python train.py --num_hidden_layers=15 --hidden_size=192 --num_attention_heads=9 --num_key_value_heads=9 --head_dim=32 --intermediate_size=512 --vocab_size=4096 --hidden_act="swiglu" --norm="rmsnorm" --norm_place="pre" --norm_eps=1e-06 --positions="rope" --rope_theta=1000000.0 --rope_fraction=1.0 --qk_norm=false --attn_scale=0.177 --bias="all" --tie_word_embeddings=false --parallel_block=false --init="uniform" --init_std_qkv=0.0478 --init_std_o=0.00713 --init_std_up=0.0478 --init_std_down=0.00535 --optimizer="ademamix" --learning_rate=0.000379 --beta1=0.9 --weight_decay=0.82 --lr_head=0.00524 --max_grad_norm=2.0 --warmup_steps=249 --schedule="cos" --final_lr_fraction=0.0 --batch_tokens=[16384, 32768, 65536] --max_seq_len=512 --doc_mask=true --train_tokens=205500000 --max_steps=5667 --dataset="wikipedia_en"
Each number is 128 + 32 x the weight over its row's rms, rounded and kept within 0 to 255. Layers, rows and columns count from 0. The size above them is the row's rms in percent of the matrix's.

# layer 7 MLP up, 512x192, rms 0.0463, rows 151-174, columns 96-191
size [102  95  96 101 104 101 100 101  95  93 103  99  96 107  93  95  94 104 100  96 100 102 104  86]
[[189 150 105 148 100 196 142 139 163 166 122 148 146 158  74 151 102 113 161 187 127 144  98 108 131  98 114 133  67 130 185 146 157 162 159 104  93  69  90 127 146 173 186 139 143 127 141 105 108 161 146 164  97 137 145  86 116 160 126 134 178 126  97 157  23  98 113 114  72 125  95 116 130 118 149 154  89 115  93 131  70 119 168 130 112  95 162 151 134 105 124 101 146  93 116 134]
 [159 129 101 141 120  73 152 109  81 156 155 168 160  89 123  97  75 131  79 113 128 182 179  44  88 115 136 116 124 137 122 106  74 105  95 147 165 138  49  74 151 112 152 145 138 122 104 114 128 114 159 171 152 160 120 108 130  62 139 174 144 129 135 139 115 201 106 120 120 126 128  74 154  99 122 160  86  92  93  79 149 158 140 192 114 144  92  88 120 189 140 144 105 115 122 149]
 [179 108 146  96  64 150 123 133 153 129 105 102 174 146 132 135 143 123 115 126 142  83 157 142 156 167 107  75 159 143 120 153  75 152 143  88 116  62 124 153  93 125 141  79 166 162 146  86  99 136 118 159 123 186 110 156 153 134  57 119  81  88 129  89 118  77 121  93 149 157 125 109 114 183 158 117  53 108 154 144  95 178 120 126 149 181 145  78 154  88 162 127 119 117  76 186]
 [ 92 105 124 137 103 110 128  99  65 143 190 131 122 190 150 157 113 138 102 100 102 128 147 127 139 100 107 122 146  50 147  87 144 132 114 169  76  63 104  83 144 118 136 139 113 114 137 131 106  98 119  96 136 122 166 148  94 103  64 108 153 191 162 129  58 101  34 100 149  75 201  84 105 143 106 183 155 123 167 128 152 128 158 162 159 105 162 110 107 136 141 148 163 132 132 138]
 [150 109 170  87  67  97 102 101  89  97  91 118 141  78 115 101 144 142 148 112 171 100 126 152 173 108 133 122 103 133 135 112  72 101 125  87  78 113 126  98 129  82 104 149  86 107 152 113 128 124 138  97  62 101 173 182  78 137 165 123 118 167  75 101 120 152 132 102  90 150  99 166 108 109 124 114  97 184 110 168 121 102 105  94 101 135 155 180 104 128 171  71 118  83  98 113]
 [144 108 171  80 160 157 114 131 122 145 207 112 176  83 154 121 114 132 168  91 116 155 186 197  91 137 160 183 167 116 118  68 130 143 104 128 102 103 121 125  68  98 113 180 127 126 147 106  73 116 160 121 107 122 101 125 106 125 137 117 121 127  65 125  98  97 128 139 150 165 189  97 143 150 105 125 113 150 156  87 117 114 169  68 113 134 121 149 184 192 109 139 162 147 131 153]
 [ 67 149 153 126 102 140  86 129 152  66 128 153  98 152 157 117 158  96 106 135  64 193 103 126  67 121 147  96 142 141 134 103 121 113  64 109 108 116 145 136 131 119 146 133 108 138  98 134 195 126 159  97 143  97 137 119  81 168 146 112  91 153 120 117 145 216  98  57 113 136 180  85 177  99 133 113  98 155 133 189 111 173  58 140 148 142 115 133 103 117  71 117 173 159  93 123]
 [132 191 144 148 160 146 112 197 123 152 165 128 185 142 112 142 118 135 112 174 136 146 130  96 148 150 123 121  81  92 118 129 118 187 111 179 135 111 125  97 203 137 128  82 173  88 100  53 135 118  99 107 123  81  91  97  99 160  72 118 133 131 141 148 156 159 129 137 172 145 110  86 163 121 171 125 141 127  87 106  91 128  98 132 144 168  95 157 161 185 126  60 202 136 101 131]
 [ 56  87  71 136 129  85 155 107 127 140 119  88 135 130 164 147  99  81 155 103 190 129 136 150  72 156 108 151 111 136 171 144 146 131 133 170 133 114  81 112 143 204 115 149 125  95 151  97 176  87 133  81 138 115 142 169 152 122 125 113 177 152  97 102 108  94 124 126 222 123 139 117 201 185 175 168 145 124  84 105 156 112 114 127 111 152 101  89 135 137 126 125 119 151 131 146]
 [188 113 157 123 116 116 120 133 120 135 144 146 200  59 123 153 127 114 126 139 107 108 149 184 139 170 156 119  85 135 134 169  91  77  81 104 149 135 146 129 114 146  60 161 102 165 108 143 166  89 149 152 154 158  66 116 134 148 156 166 135 152 103 174 162 158 137 141 141  77 154 158 139 144 164 146  79  63 100 101 140 125 106 109 113 155 151 188 160 167 141  98 130 112 135 102]
 [132 154 166 174 154  62 106 167 145 165 116 125 177 215 130 110 132 127 102 163  99 145 145 162 135 135 103 116  84  83 154  97 119 168 102 142  87  83 101  58 141 111  93 130 124 152 167 122 160  85 131 180 103 129 148 172  99 146 135  71 158 115 145 132 122 105 128 138  99 149 109  84 110 135 142 110 116 139 142  70 139  95 152 175 174 129 126  44 144  81  80  88 150  96 166 170]
 [161  90 121 147 138  86 183 116 139 192 137 137 117 112 189 213 121  94 126  76 171 159  70 119 142 135 117 101 143 136  95 120 159 140 105  99 160 101 115 154  75 148 103 107 150 110  83 127 132 146  72 177 115 137 102 118 143 154 159 117 137  62 147 166 168 156 102 136 111 148 139 106 154 146 117 105  95  85 131 126 139 140 104 144  88 135 138 133 137 190 118 111 143 135 110  98]
 [196 145 141 167 101 127 122 172 141  93 126 176 132 111 194 181 122 125 154 109  92  91 127 133 117 131 139 104 126  87 104 110 125 139 109 132 132  89 170 149 146  66 140 135  88 106 120 114  60 142 169  44 134 187 174 154  97  99 155  96 147 134 154 100 147  96 125 147 104 121 115 166 125 146 165 152 129 161 147 155 135 139 154 130 139 115 115 135 172 159 114  94 108  64 114  77]
 [100 121 144 135 157  79 105 133 111 115 151 144 105 135 149 140 145 127 131 138 141 172 156 149 112 133 128 117 150 149 122 134 133 140  58 133 175  81 152 119 145 134 123  95 136 141 138 126  43 132  74 153 158 103 137 134 143 154 123 148 150 145 152 103 100 126  94 193  95 122 116 114 153  87 204 107 129  99 154  98 136 129 109  63 158 113 129 111 157 190 127 124 141 108 143 113]
 [155 127 142  81 142 144 140 115  81 106 162 169 120 151 176 133 167  98 146 130 181 174  83 171 107 124  95 101  78 143  78 105  99 104  67 109 187  99  89 120 153 154  86  97 119 165 104 107 101 150 132 203 166  94 178 169 141 164 122 136 132 105 194 125 146 111 162 148 104 147 112 102 135 129 163 101 104 158 108 113 109  79 123 141  99 148 135 179 169 147 131  79 142 127  87  64]
 [156 178 155 118 166  70 156 117 139 178 110  71 125 110 152 129 162 118 115 132 149 139  99  89 164 136 181 147  89 163 163 144 159 203 138 136 151  80 119 159 153 139 147  72 105 140 130 187  94 137 157 167 146 105 131  81 106 115 106  77  90 104 114  87 178  67 133 133 204 121  81 120 186 128 157 159 150 123 140 127  88  98 153 135 133 145 157 135 153  75 131 173 137 158 169 180]
 [ 79  82 109 149 114 107 146 110 177 114 104  55 128 143 156 160 172 110 133 120 122  86 138 111 116 108 127  99  51 101 140 124 164 163 125 137 118 152 141  94 177  72 128  92 168 120 111 120 132 183  99  65 142 102 123 194 114  70  62  71 161 175 112  60 113 157 131  89  78 136 154 159 107 129 148 121  92 168 138 183  92 139 133 140 186 116 105 141 125 124 192 130 122  76  61 140]
 [169 107 157 162 105 148  95 160 100 129 106  98 170 148 138 115 105 136 130 110 104 110  94 154 103 167 116  88  50  74 130 151 138 128 121 101  91 118 161 192 181 105 161  86 152 157  98 121  98 139 103 116 150  71 125 122 142 175  87 129 131 160 110 176  71  89 109 186 122  93 181 139  83 135 135 120 123 126 201 144 166  52  84 118 123 223 104 119  88 115 135 108 120 115 143  87]
 [172 105 137  98 177 165  48  83 124  70 105 181 107 148 102 131 134 178  92 101 132 162  98  83 158 109 110 113 110 164 146  75 149 134 132  82 151 156 128 146 183 100 164 151  97 137 143 161 113 155 151 106 119 122 162  93  88 154 162 119 124 124 181 129  92 145 128 111 179 151  65  84  97  72 123  95 160 150 116 134 167 116 170 168  68 126 157 166  82 141 158 106 149  82  64 151]
 [172 123 166 115 114 104 134 143 119  94 140 104 105 112 193 107 146 160 131 161 121 132 135 126 126 136 154  66 133 147 200 139 119 155 124 102 127 117 141  89 162 161  76 181 186 122 117 127  84 116 170 110 130 158 177  93 138 110 163 128 153 144  96  75 142  78 100 100 146 151 111  71  80 129 152 147 152  93 156  94 156 136 172 134  93 128 130 131 144 115 149 153 111 107 114 152]
 [149 121 112  98 133 125 142 133 197 125 112 142 116 148 123  85 158 120 138 152 109  91  93  62 160 123 139  90 116 140 158 118 106 128  68 174 159 177 110  82 117 126 149  95  98 102 190 203 164 119 118 136 154  94  68 105  82 125 164 100 134 100 136 156 188 180  92  83  82 101 141 162 184 221  99 111 154 156 153  66 116 111 133 101 163 100 110 102 110 159  92 127 103  98 146 121]
 [178 163 153 204 195 129 150 136 157 116  83 155 102 114 103 151 106 118  89 169 103  59 105 129  70  68  80 202 102 148 125 159 113 155 151 192 198 162 171 141 106  95 118 112 181 126 130 159 124 155 112 113 155 166  90 147 109  97 140 132 162 139 165 114  73 131 152 161 199 129 101 183 157 156 145  81 163 106  88  76 147 124 162 175 160 129 136 136  93  68  90  96 108 154 159 122]
 [142 159 150  54 148 121 147 129 168 119 146 131 103 166 121  87 128 155  76 132 119  99  77 167 121 149  51 117  68 151 141 121 130 143 157  39 138 132 135 106 125 212 127 163 188 115 111  91  82  81 123 161 158 132 175 107 178 145 188 126  81 136  90  82 162 153 143 139 128 135 157  92 127  90  92 115 157 167 108 133 178 122 152 149 101 116 135 113  77  79 106 135  95  66 130 159]
 [122 117 110 158 135 125  98 173 132 160  96 141 130  87 133 161 139 111 138  92 125 148 148 193 107 172 100 145 134 123 128 113  65 139 120 124 111 165 136 140 149 116 142 157 108 116 102  37 123 149 105 135 101 159 160  82 124 136 146 147  77 160  84 154 148 104  92 165  85 144 158  83 122 127 167 164 156  98  65 182 113 113 135 119  90 106 165 134 154  81 184 158 169 129 185 179]]
# layer 7 MLP down (transposed), 512x192, rms 0.0335, rows 151-174, columns 96-191
size [103  91  97  99 101 102  96 102  96  94 103 102  97 108  99  98  93 104 101  97 100 101 104  84]
[[139  91 158 156 131 153 168 124 123 186 170 143 133 165  94 132 153  44 152 163 126 171 109 186 138  86 126 132  69 147 168 105 113 145 133 139 102 145 145 121 124 149 123 167 141 110 139 142 138 147 128  77  98 140  96 136 171 124  45  86 140 126 126 148 148 165  83 147 178  95 146  95  99 140  89 122 123  82 157 150 132 156 132 110 117 126  89 135  75 150 110  87 114 198 118 143]
 [106  82 144  64 166 139 151  93 166  82 118 128  67 169  77 152  98 105  97 161 178 100 107 106  99 141 153 122 128 114  78 109 132 115  59 131 141 111 117 123 141 147  78 137 121 121 136 163 148 134 104 153 169 157 112 152 122 191 128 152 183 111 143 116 134 124  97 148 160 142 141 150  88 129  89 154 127 154 116 130 135 119 126 127 110 164  42 207  52 102 154  82  99 139 131 185]
 [192 120  83  48 125 139 110 179 150 124  92 117 115 107 109 132 141 186 121 140 151 134 121 131 116 161 118 109 163 138 118 114 168 171  88 151  80 129 141 103 145 162 109 181 119 166 165 148 144 134  79 120 152 152 141 167 191 185 134 117  88 111 146  82 137 153  51 160 161 119 139 165 120 167 148 132 158 135 147 122 145 141  84 186  95 147 172  81  98 149 118 129 182 137 105 101]
 [175 155 150 160 133 118 125 141 120 146 169 115 151 110  64 140 131 122  83  83 145 117 117 132 147 139 166 149 112  80 119 153 118 173 119 195 160 130 119 118 102 146 114 134 123  88 135 154 150 114 157 175 147 130 123 181 138  97 156 136 115 122 121 126 116 123 175 100 108  94 141 102 107 111  79 134  69 153 140 154 160 152 123 177 141 160 124 124 169 150 159 138  84 180  59  82]
 [145 161  99  90  89  84 121 119 116  99 104 103 144 129 160 100 127 133  89  74 107 121 110 176 128 157 110 144 106 167  85  98  79 142 156 127 130 144 174 104 135 103 157 183 123 148  78 113 170 121 106 105 118 101 181 175 189 116 161 121  94 131 140 160 114 154 145 151  74 138 153  53 155 191 128 138  92 143 121 141 127 140 143  98 147  85  73 101  84  97 170 130 174 114 119 157]
 [128 118 144 141 135 130  96 170 156  74 157 167 121 160 119 150 180 130  75 127 120 154 156 138 145 104 138  83 127  93 111 127  92  53 127 153 125  97 164 168 148 116 152 150 144 153 128  67 141 108 103 143 166 109  80 198 106 109  57 129 173 137  96  88 122 157 179  91 110 188 168 220  81 150 130 142 107 119 135  93 101 124 111 124 124 144 131 143 175 141 153 100 153 197 186  80]
 [ 98 181 135  83 120 207 129 100 212 160  82 132 120  96 167 178 125 118 142 121 150 139 116 123 111  88 121 109  93 118 101  94  54 129 118 119 116 128  98 139  82 206 145 137 147 145 183 123 178  51 141 139  29 145  95 104 127 165 176 136 188 106 155 174 103 116  72 130 142 102 184 160 130 194 132 158  61 156 128  99 155 127 143 100 130 117 139 168 115 132 102 128 119 128 110 136]
 [133 113 190  80  89 120 149 101  84 197 112 128 124 133  92  96 101  98 136 136 167 121  86 151 110 121  82 171 156 134 133 106  92 105 134  96 174 137  73 162 121 143  38 135  98 130 177 142 142  53 111 130 128 150 139  92 138 139 151 123  46 136 159  54 118  88 136 118 193 113 107  79 107  98 134 151 128 150  95 117 165 156 171 102 112 123 134 134 166 108 106  49 111 107 129 190]
 [136 128 109 110 135 149  85  98  65 184 117 203 109 156 180 155 154  99 201 143 166  89 167 150 152 118 140 109 116 134 219 170 151 101 135 173 108 130 143 158 201  64 148  97 172 145 139  91  51  92 145 158 120 175 122 133  26 108  80 125 151 104 110 107 145 128 124 114 102 131 134 138 124 124 239 148 108 122 122 144 107  98 119 120 131 165 152 133 136  99 109 110 113 134 102 119]
 [111 123 137 152 160 146  65 159  91 141  78 186  54  66 129 147  92 145 106 108 101  87 153 132 118  62  90 185 134 138 130 101 107 151 127 158 175 134 128 136 133 139 171 126 115 104 194 175 132 144 136 163 144 118 155  73 167 109 136 134 201 123 145 121 123 142 145 131 136 142 125 150 113 174  85 141  83 102 114 152 129 102  84 142 168 103 164 157 158 125 212 108 122 113 118 140]
 [137 122 124 125 148  99 109 154 153 143 156  81 136 106 135  77 146 160 143 146 211 116  80 111 101 129 186 144 100 142 145 173  93 131 135 161 161 124 127 171 163 188 131 100  95 171  78  56 138 211 122 156 188 125 152 157 101 107  61 202 164 141 112 108 124 124 108 107 129 130 114 179 104 163 113 146 131 127  94 138 164 173 154  81  93 139 166 124 102 168 151 143 134 137 149 101]
 [153 216 115 123 123 160  82  84  99 123 182 131  98 104 141 133 149 128 118 128 142 108 197  73 124 128  57 129 151 112 104 117 100 118  62 124 106 120  71 159 120 106 134 162 109 175 137 108 127 206 104 127 131  97 146 134 162 112 105 137  94 120 123 136 134 109  50 110 118 128 151 109 101 117 195 166 182 157 154 124 145 154 132  97 112 162 186 140 125  92 167 200 166 144 113 199]
 [ 86  49 118 112  93 139 140 209 163 170 174 139 176 164 103 122 141  33  85  75  92 162 128  98  91 120 138 135 115 112 156 110 149  97 153 152 134 145 169  88 138  63 144 147  96 130 155 168 141 186 115 113 141 141  82 136 153  54  76 107 124 144 126  93 158 109 146  75 142 158 159 128 138 168 118 169 118 100 101 173 124 136 111 138 165 109 134 140 169  97 163 113 108 155 158 169]
 [132 140 122 126 127 155 157 120 134  90 119 156 160 114 152 120  76 137 176 125 149 178 226 155 127  95 135 120 132 130  99 137 157 149 104 158 122  73 108 106 141 156 175 155 129 142 172 166 135 151 176 113 151 171 147 124 112 155 113  81 149 142 104 167 130  95 163 144  67 158 180 143 112 129 119 113 122 175 182 136 148 139 192 100 102  39 179  94 136 133  95 205 187 120 119 120]
 [122 144 101 173 155 105 155 125 146 150 167 152 137 132  85 149  92 214 145  82  60  51 136 141 106 126 111  82 143 111  73 115 185 188  81 141 138  72 124 130 157 179 204 121 119 101 155 167 140  61 168 109 111 122 113 145 115 124  95  86 177 142 134 114 102 110  98 149 129 111  91  77 119 130 132 162 123  45  57  99 155 132 104 167 130 144 113 128 119 123 154 155 132 111  73 113]
 [122  95 111 178 184 116 148 136 100 112 127 144 156 113 136 134 112 141 143 120 145 184 101 119 116 151  86 134 149 143 114 129 141 101 121 148 151  97 159 113 101 123 127 112 112 144 119 140 123 101  81 116  95 144 151 100 131 103 121 108 133  99 116  70  98  91 168 146 120 113 164 138 131 138 153 116 145  19  92  61 135 133 174  91 117  91 215 107 116 121  94 117 137 128 111 115]
 [115 112 112  98  74 132 143  32 129 133 125  63  53 137  79 121 166  69 153 125 156 125  83 143 132 118 153 126 171 142 108  72 154  83 166 177 135 167 173 152 119 146 154 117 122 138 184  80 100  97 138 132 100 151 101 104 164 113 121 103 107 119 107  80  52  91 115 132 134 127 138 138  65 131  97 128 136  73 160 100 167 129 150 113  94  58 128 124  38 199 108  98 125 124 137 130]
 [116 139 144 136 111 203 114 111 165 140 118 109 136 127  90 155 101  57 132 133 130  96 125 122 142  88 110 152 171 131  80 157 106 115 129 128 172 188 136 127 170 124 157 117 167 107  65 100 129  98  86  71 136 125 145 151 117 109 183 116  86 154  91 118 156 146 143  67 149 133 201 142 135 111 119  98  92 186 138 127 161 184  87 120 124 166 127 145 196 104 130 145  92 139 113 146]
 [154 146 137  87 161 175 109 119 144 167  84  98 166  88 120 161 156 125 155  62  78  99 207 142 198 149 100 127  67 121 140 120 138 149  92 165 113 139  97 157 178 138 113 102 131 161 116 122 111 137  57 143  61 116 164 110 154 124  62 105 157 188 110 180  92 102 183 148 206 106  94  97 117  87 125 113 119 114 106 161 148  99  98 192 150 113 118 163 143 121 138  83 118 124  72 136]
 [140 130  88 153 111 102 107  83 120 132 126 111 155  95 116 129 136 130 136 115 151 100 109  99 128 161 159 151 125 204 115 132 179 156  68  95 164 141 107  98 123 103 109  76  67 146 168 145 199 104  91 165  64 127 133  47 132 132  78 172 143 158 142  83 133 132 125 177 131 136 127 156 131 146  92  93 176 221 134  99 122 181 106 116 136 165 180  52  83 109 111 181 113  97  89 160]
 [122 135 100 115 141 115  83 140 165  93 116  79 113 110 147  78 121 124 201 131 144 184 112  83  76 104  92  97 140 151 122 187 136  83  83 105 212 136 172 187  94 118  96 174 101 107 128 153  81 118 146 143 158 128 142 118 134 196 121 149 186 141 132 138 159 129 147  99  92 127 171 136 199 162 120 138  72 135 100 148 123 140 144 120 133 119 111 103 142 102 116 128 169  91 148 145]
 [104 141 148 119 146 106 119 103 113  76  62 121 178  72 153 173 202 117 151 135  93  79 136 108  97 151 124 114 125 196 100 116 179 137 120 127 122 152 157 147 133 133  72 130  62  67  74 120  93 143 116 183 173 133 132 192 161 150 184 133 169 144 118 175 155 102 167 121 112 109 128 180 106 145 150 124 117 135 144 158 115 109 166 146 123 103 228 139 101 127  99  97 126 161 183  71]
 [119 138 181 154  99  96 131 142 104 147  66 116 177 106 139 154 107 103 109 155 161 103 112 148 121 151 133 173  76 178 124 113 128 134 107 105 189 143 142  69 125 151 127 145 177 142 119 138 126 118 145  63 109 118 122 117 143 111 128  94  36 109  65 159  89  63 120  96 152 131  85  87 159 155 112 122 166  66 108 159 104 123 176 122 145 149 185 177 156 166  96  79 124 159 107 158]
 [134  79  90  97 135 174 119  84 137  91 168 103 128 162 111 119 145 174 167 140 185  74 102 146 175 169 133  86 107 108 114  90 142 123 159 123  92 176 120  89 118 191  80 117 107 131 141 141  76  88 113 176 167 132 101 201 109 149 106 152 165 140  89 126 119 180 202 117 127 121 105 146 119  94 139 172 124 122 106 107 105 157 141 132  72 128 199 145 155 145  57 124 106 123 191 147]]
# layer 7 MLP gate, 512x192, rms 0.0477, rows 152-175, columns 96-191
size [ 93  95  99 103 103  96 105  97  91  99 103 100 106  93  92  89 108 103  91 103 106  99  84 101]
[[113 113  61  56  92 139 130 153 129 122  88  80 148 169  73 163 166 122 121 130 106 168  60 109 140  77  75 145 160 138  97 121 160 138  59  99 137 106 134  84 124 197 105 136 109 149 161 170 146 126 124 153 128 111 111 120 143 182 162  95  99 162 109  88  64 175 149 121  99  90 158 136 116 156 109 114  92 183 118  88 104 104 132  81 130  66 144 122 103 121 122 137 113 105  55 135]
 [111 129 104  91 123  84 128 157 151 133  68 183 119  94 147 135 104 105 194 171 107 140 114 116 115 151 113 192  59 193 153 100 124 119  61 132 171 104 155 178 184 152 153 145 150 119 116 109  73  88 146 117 157  98 128 125 116 131 144 135 125 133 119 123 121  91 162  68 126 142 152 146 118 130 131 169 139 140 140 128 143 150 108 119 129 137 168 107  83  88 133 115 111 123 158 157]
 [111 118  95 129  63 116  77 107  84 132 183  92 127 122  88 116 124 170 151 119 125 107 134  91 114 110 114 127 134 153 103  79 136 112 147 120 140  69  98 153 121 117 128 150  38  90 162 117 106 104 158 112 103 165 119  90 106 111  91 176 172 110 213 112 164 136 107 145 110 135 112 117 142 119 147 148 136 127 101 120 156 120 104 143 104 157 100  71 183 142 147 148 195 117 114 108]
 [118 112 119 124 135 193 130 154 108 110 143  98  89 142 146  50 114 154 120 161  97 133 174 144 140  77 142 152  76 125 106 132 168 130 178 165 100 104 184 141  97 112 166 105  56 142  76 132 137 109 145 194 151  80 142  81 150 108 127 163 111  87 177 108 149  89 129 173 113 126 140 111 181 170 113 100 105 129  98  37 182 170 155 126 155  81 127  76 144 101  82 124 177 129 120 164]
 [109 188 100 112 144 124 198 119 118 176 117 162 147 125 145  58 155 133  93 114 123  58 130 116  97  70 102 117 130 124 106 128 112 151 112 151 166 121 134 155 142 170 119 185  96  93  94  93 113  92 127 130 149 170 132 142  90 107 173 143 103 115 126  84  92 100  95 105 151 163 135 122 112 150 145 112 103 127  81 111 142 198 167  93 149 178 144 138  99 106 179 123 122 153 124 117]
 [130 127 107 145 155 110  81  99 151 195 135  88 153 165 134 154 161 128 150 146  94  54  83 115 160 120 126 150 114 219 131 149  92 120 102 113 101 124 150 147 134  76 188 163  96 145  73 158 186 136 143 102 154  57  94 136 124 140 101 170 150 171  82 121 168 134 132  90 161  97 136 157 154 110 171 126 169 116 133 169 163 120 197 147  95  93  99 119 169 173 149 175 112  69  77 103]
 [ 82 124 142 123 114 160 160 136 124 118  92 148 104 134 147 167 136  86  91 167 120 103 180 111 160 119 161 161 126 164  90 134 142 157 138 230 136  80 161 131 211 172 137 119 161 143 168 113 148 175 110 126 167  94 139 153 152 177 135 131 201 118 146 180 126  75 128 155 128  92 125 141 124 129 176 134 182 122 109  99  71 138 131  99 141  84 125 102  95 142 115 134 103 151 139 136]
 [ 97  98 147 155 158 143 112 105 139 167 119 111 141  86 145 151 129 164  65 145 113 189 122 172 147 158 144 143  63 129 124 142 108 149 115 176  91 159 149  98  90  88 121  73 143 126 147 151 147 148 124 150 190 117 195 173 122 137 138 132 178  77 137 133  72 103 110 137 116  87 161 168 119 124  96 139 126 146  70 140 113 139 161  79 140  99 137 133 161 132 139 135 165  75 171 104]
 [ 94 126 120  49 158 113 162 158 104 154 185 142 114 128 165 137 149 132 160  95 111 113 122 161 124  48 107 166 105 145  77 107 172 119 142 131 120  78 147  93 158 114 122  82  95 112 162 100 168 146 135 144 176  80  66 131  81  46  69 107 148 161 102 168  95 169 117  93 149 103  85 159 192 142  65 140  94  99  98 158  95 142 113 160 150 109 119 138 133 116 151 133 169  92  73 112]
 [140 121 160 125 128 153 185  85 166 131 112  84 127  92  69  73 157 127 100 149 166 203 136 167 133  91  98 129  71 194 117 175 125 163 156 155  87 139 165 132  94 165 118 142 119 103 120 168 118 153 121 140 104 177  98 143 112 144 126 106 116 160 105 179 148  70 136 102 136 154  87  95 166  89  46 139  90  96 152 148 142 110 181 157  75 157 125 128  82 134  95 141 123  98 167 132]
 [139  94 139 148 140 162 125  86 157  95 153 136 172 197 163 100  96  91  91 123 142 126 148 122  80 153  95  78  99 109  99  96 129 113  95 107 127 183 106  65 182 115 123 168 122 135 147  98 193  98  68 155 130 137 102 163  90 175 130 140 167 111 158 137 150 122 131 135  95 156 102 114 109 100 144 150 212 146 160 115 132  63 158  58  77 165  98 181 112 153 141 115 157  93  66 130]
 [115 142 142 162  93 132 141  77 167 110 148 150 125 129 162 138  54 114 140  76 167 112 155 127 172  85 197 103 136 106 106 106 131  68  65 153 181 109 159 180 137 167 113 208 179 133 116 128 168  95 161 166 147  78 124 151 114 160 134 146  88 171 135 165 149 153 125 116 197 116  92 169 170 153 123 114 165 147 125 130 112 160 126 145 175 118 162 128 122  93  78 115  75 109 133 147]
 [110  97 123 153  99 137 169 128 114  90  56 109 182 123 129 168 103 132 128 100 137 156  70 137 170 170 137 145 114  94 159 116 101 173 147 140 116 112 189 187 107  96  44 125 148 181 118 106 140 170 151 100 136 130  84 193 100  83 175 147 134  89 162 139  60 119  93 171 175 107 123 142 173 133 137 151 153 131 193  88 119 121 120 110 121  70 146 128 135 135 180 145 129 172 128 198]
 [163 131 154 107 177 142 143 150 102 145 141 159  99 127 138 149 120 163 187  99 128  87  93 135  89 164  35 128  52 117 163 138 145 161 146 100  95  92 158 119 105 132  62  68 150 118 116 128 117  94  75 158 100 185 120 145 110 119  84 147 131 141 149 137 152  69 159  79 148 151 121  87 141 110 122 128  93 139 161 134 157  72 102 121 104 157 130 128 138  79 124 126 107 119 105 112]
 [136 128 138 132 136 135 111  93 142  94 132 143 132  78 163 138 161 107  97 104 125 166  89 146 165 109 125 151 111 178 113 126 153 144  81 138 200 132 124  59 153 154 128 182  77 120 100  54 128  98 148 152 122  87 148  82 109 147 149 139 144 123  90 161 190 144  98 124 212 134 132 107 212 107 118 123 142 118 203 115  57 191  95 188 174 174 121 111 155 124 105 155 147 163 154 175]
 [120 137  64 185 126 136 116 121 101  82  98 115  85  87 154 134 177 110  86 130 126 124  95 100 101  47 180 140 128 175 110 143 106 152 114 148 170 160 132 142 205 116  89 148 133 135 161 122 108  92 103 127 158 104 122 151 116  96 107 126 136 124 197 111 144 119 135  98  94  90 123  58 168 191 122 105  82 118  90  88 115  99 132 197 103 142  71 118  68 135 185 116 117 125 111 106]
 [165 136  78 113 145 132 134 148 126 139  80 172 117 119 150  91 139 123 138  95 135 101 159 110 157 126 119 159 118 141 129 126 116 144 144 119 139 118 103 134 141  85  82 145 149  56 112 192 138 110  68 144 123 144 102 174 143 103 112 151 105 120 124 119 112  77 168 115 145 124 138 187  99 201 128 194 120 148 148 147  69 142 118  87 117  98  70 138 107 168 133  62  85  80  72 142]
 [118 135 109  82 143 171 184 131 207 166 108 139 148  51  67 159  72  95 133 164  86 100 111  76 141  82 161 111 127 123 142  99 134 165 143 145 148 103 117 116 111  93 166 141 125 135  82 134 144 105 170 137 141 124  78 143  90 114 118 125 164 123 192 156  88 127 131 127 151 127 150  82 130 172 153  63 112  82 120 147  97  95  91 128 161  96  60 146  99 102 203 133 154 135 110 198]
 [143 120  81  64 106 165  77 172 154 128 175 154 117  99  93  74 212 145 164 104 142 148 102 116 101 119 184 144 146 101  73 160 183  64 190 136  97 127 137 124 140 116 154 177  94  86 105 106 101 125 137 125 138 154 135 146 108  88 143 116 112 124 190  99 186 103 123 102 184 111 115 107 101 134 168 154 126  83 114 167  76  77 129 140 138 114  97 198 188 115 154 124 158 106  99 105]
 [115 121  78 115 193 104 139 142 169  89 104 144 149  85  69 143 110  75 142 162 176 151 124  93 194  97  89 155 137 142 160 103 145 145 111 180  89 132 158 177 148  80  95 165  60  46 131 125 111 136 174 169 126 139  79 127 107  64 102 157 158 122 136 128 158  91 100 172 116 158 142 162 142 113 158 140 110 124 161  87 157 139 218 139 111  78 144 101 162 190  80 128 126 149  68 100]
 [ 83  58  94 161 153  72 131  95 127  90 113 163  79 116  79 152 141 149 146 123 110  95 145 111 142 162 133 113 135 109 113 133 161 153 112 137 162 108 135 175 119 166  96  86 106 149 120 112 144 104 143 127 134 202  84 200  86 131 160 112 122 180  95 126 193 115 165  94 125 101 111 160 100 164 107 138 181 134 160 158 103 120 110 103 106 132 113 165  90 106 103  91  72 123 141 121]
 [ 70 140 146 120 131 174 153 131 151 188 150 146 115 134 162 168 100 160 163 139  74 148 119 130 153 155 128  61 127 169 118 117  98  86 102 161 126  98 121 100 170  96 154 120 137 151 133 122 125 110 118 120 148 137 180 141 121 162 144 145 163 132 153 133 228 102 148 196 105 131 192 146  99  78 184 181 126 163  94 105 123 145 115 116  51 105 148 114 141 154 179 182  90 125 160 176]
 [119 119  58 143  98  70 103 126 198  98 156 107  92 111  96 119 103 137 143  84 142 120 108 112 105 175 187 133 146 119 158 168 114 123 126 144 146 136 107  95 114  95 153 111 137 134 134 126 132 111  78  61 133  92  80  66  88 174 150  80 106 111  87 147 141 161 175 120 141 125  75 120  95  92 163  81  53 139 116  85 108 119 124 139 177  90 172 122 123 176 112 166 166 152 115 135]
 [ 95 101  79  97 168 142 158 125 149 106 130  71  75 193 142 113  77 136 190 161  68 119  88 160 163  92 109 115 140 125 122  88 107 100  63 143 198 129 135 132 119  81 130 154 106 142 118 157 121 132  95 122 139 137  74  74 123 145 149 155 145 139 136 107 154  92 104  87 107 129 126 122  82 205 155 138 159 158 164  44 120 142 128 143 125 120 108 118 139 115  87 153 121 120 133 123]]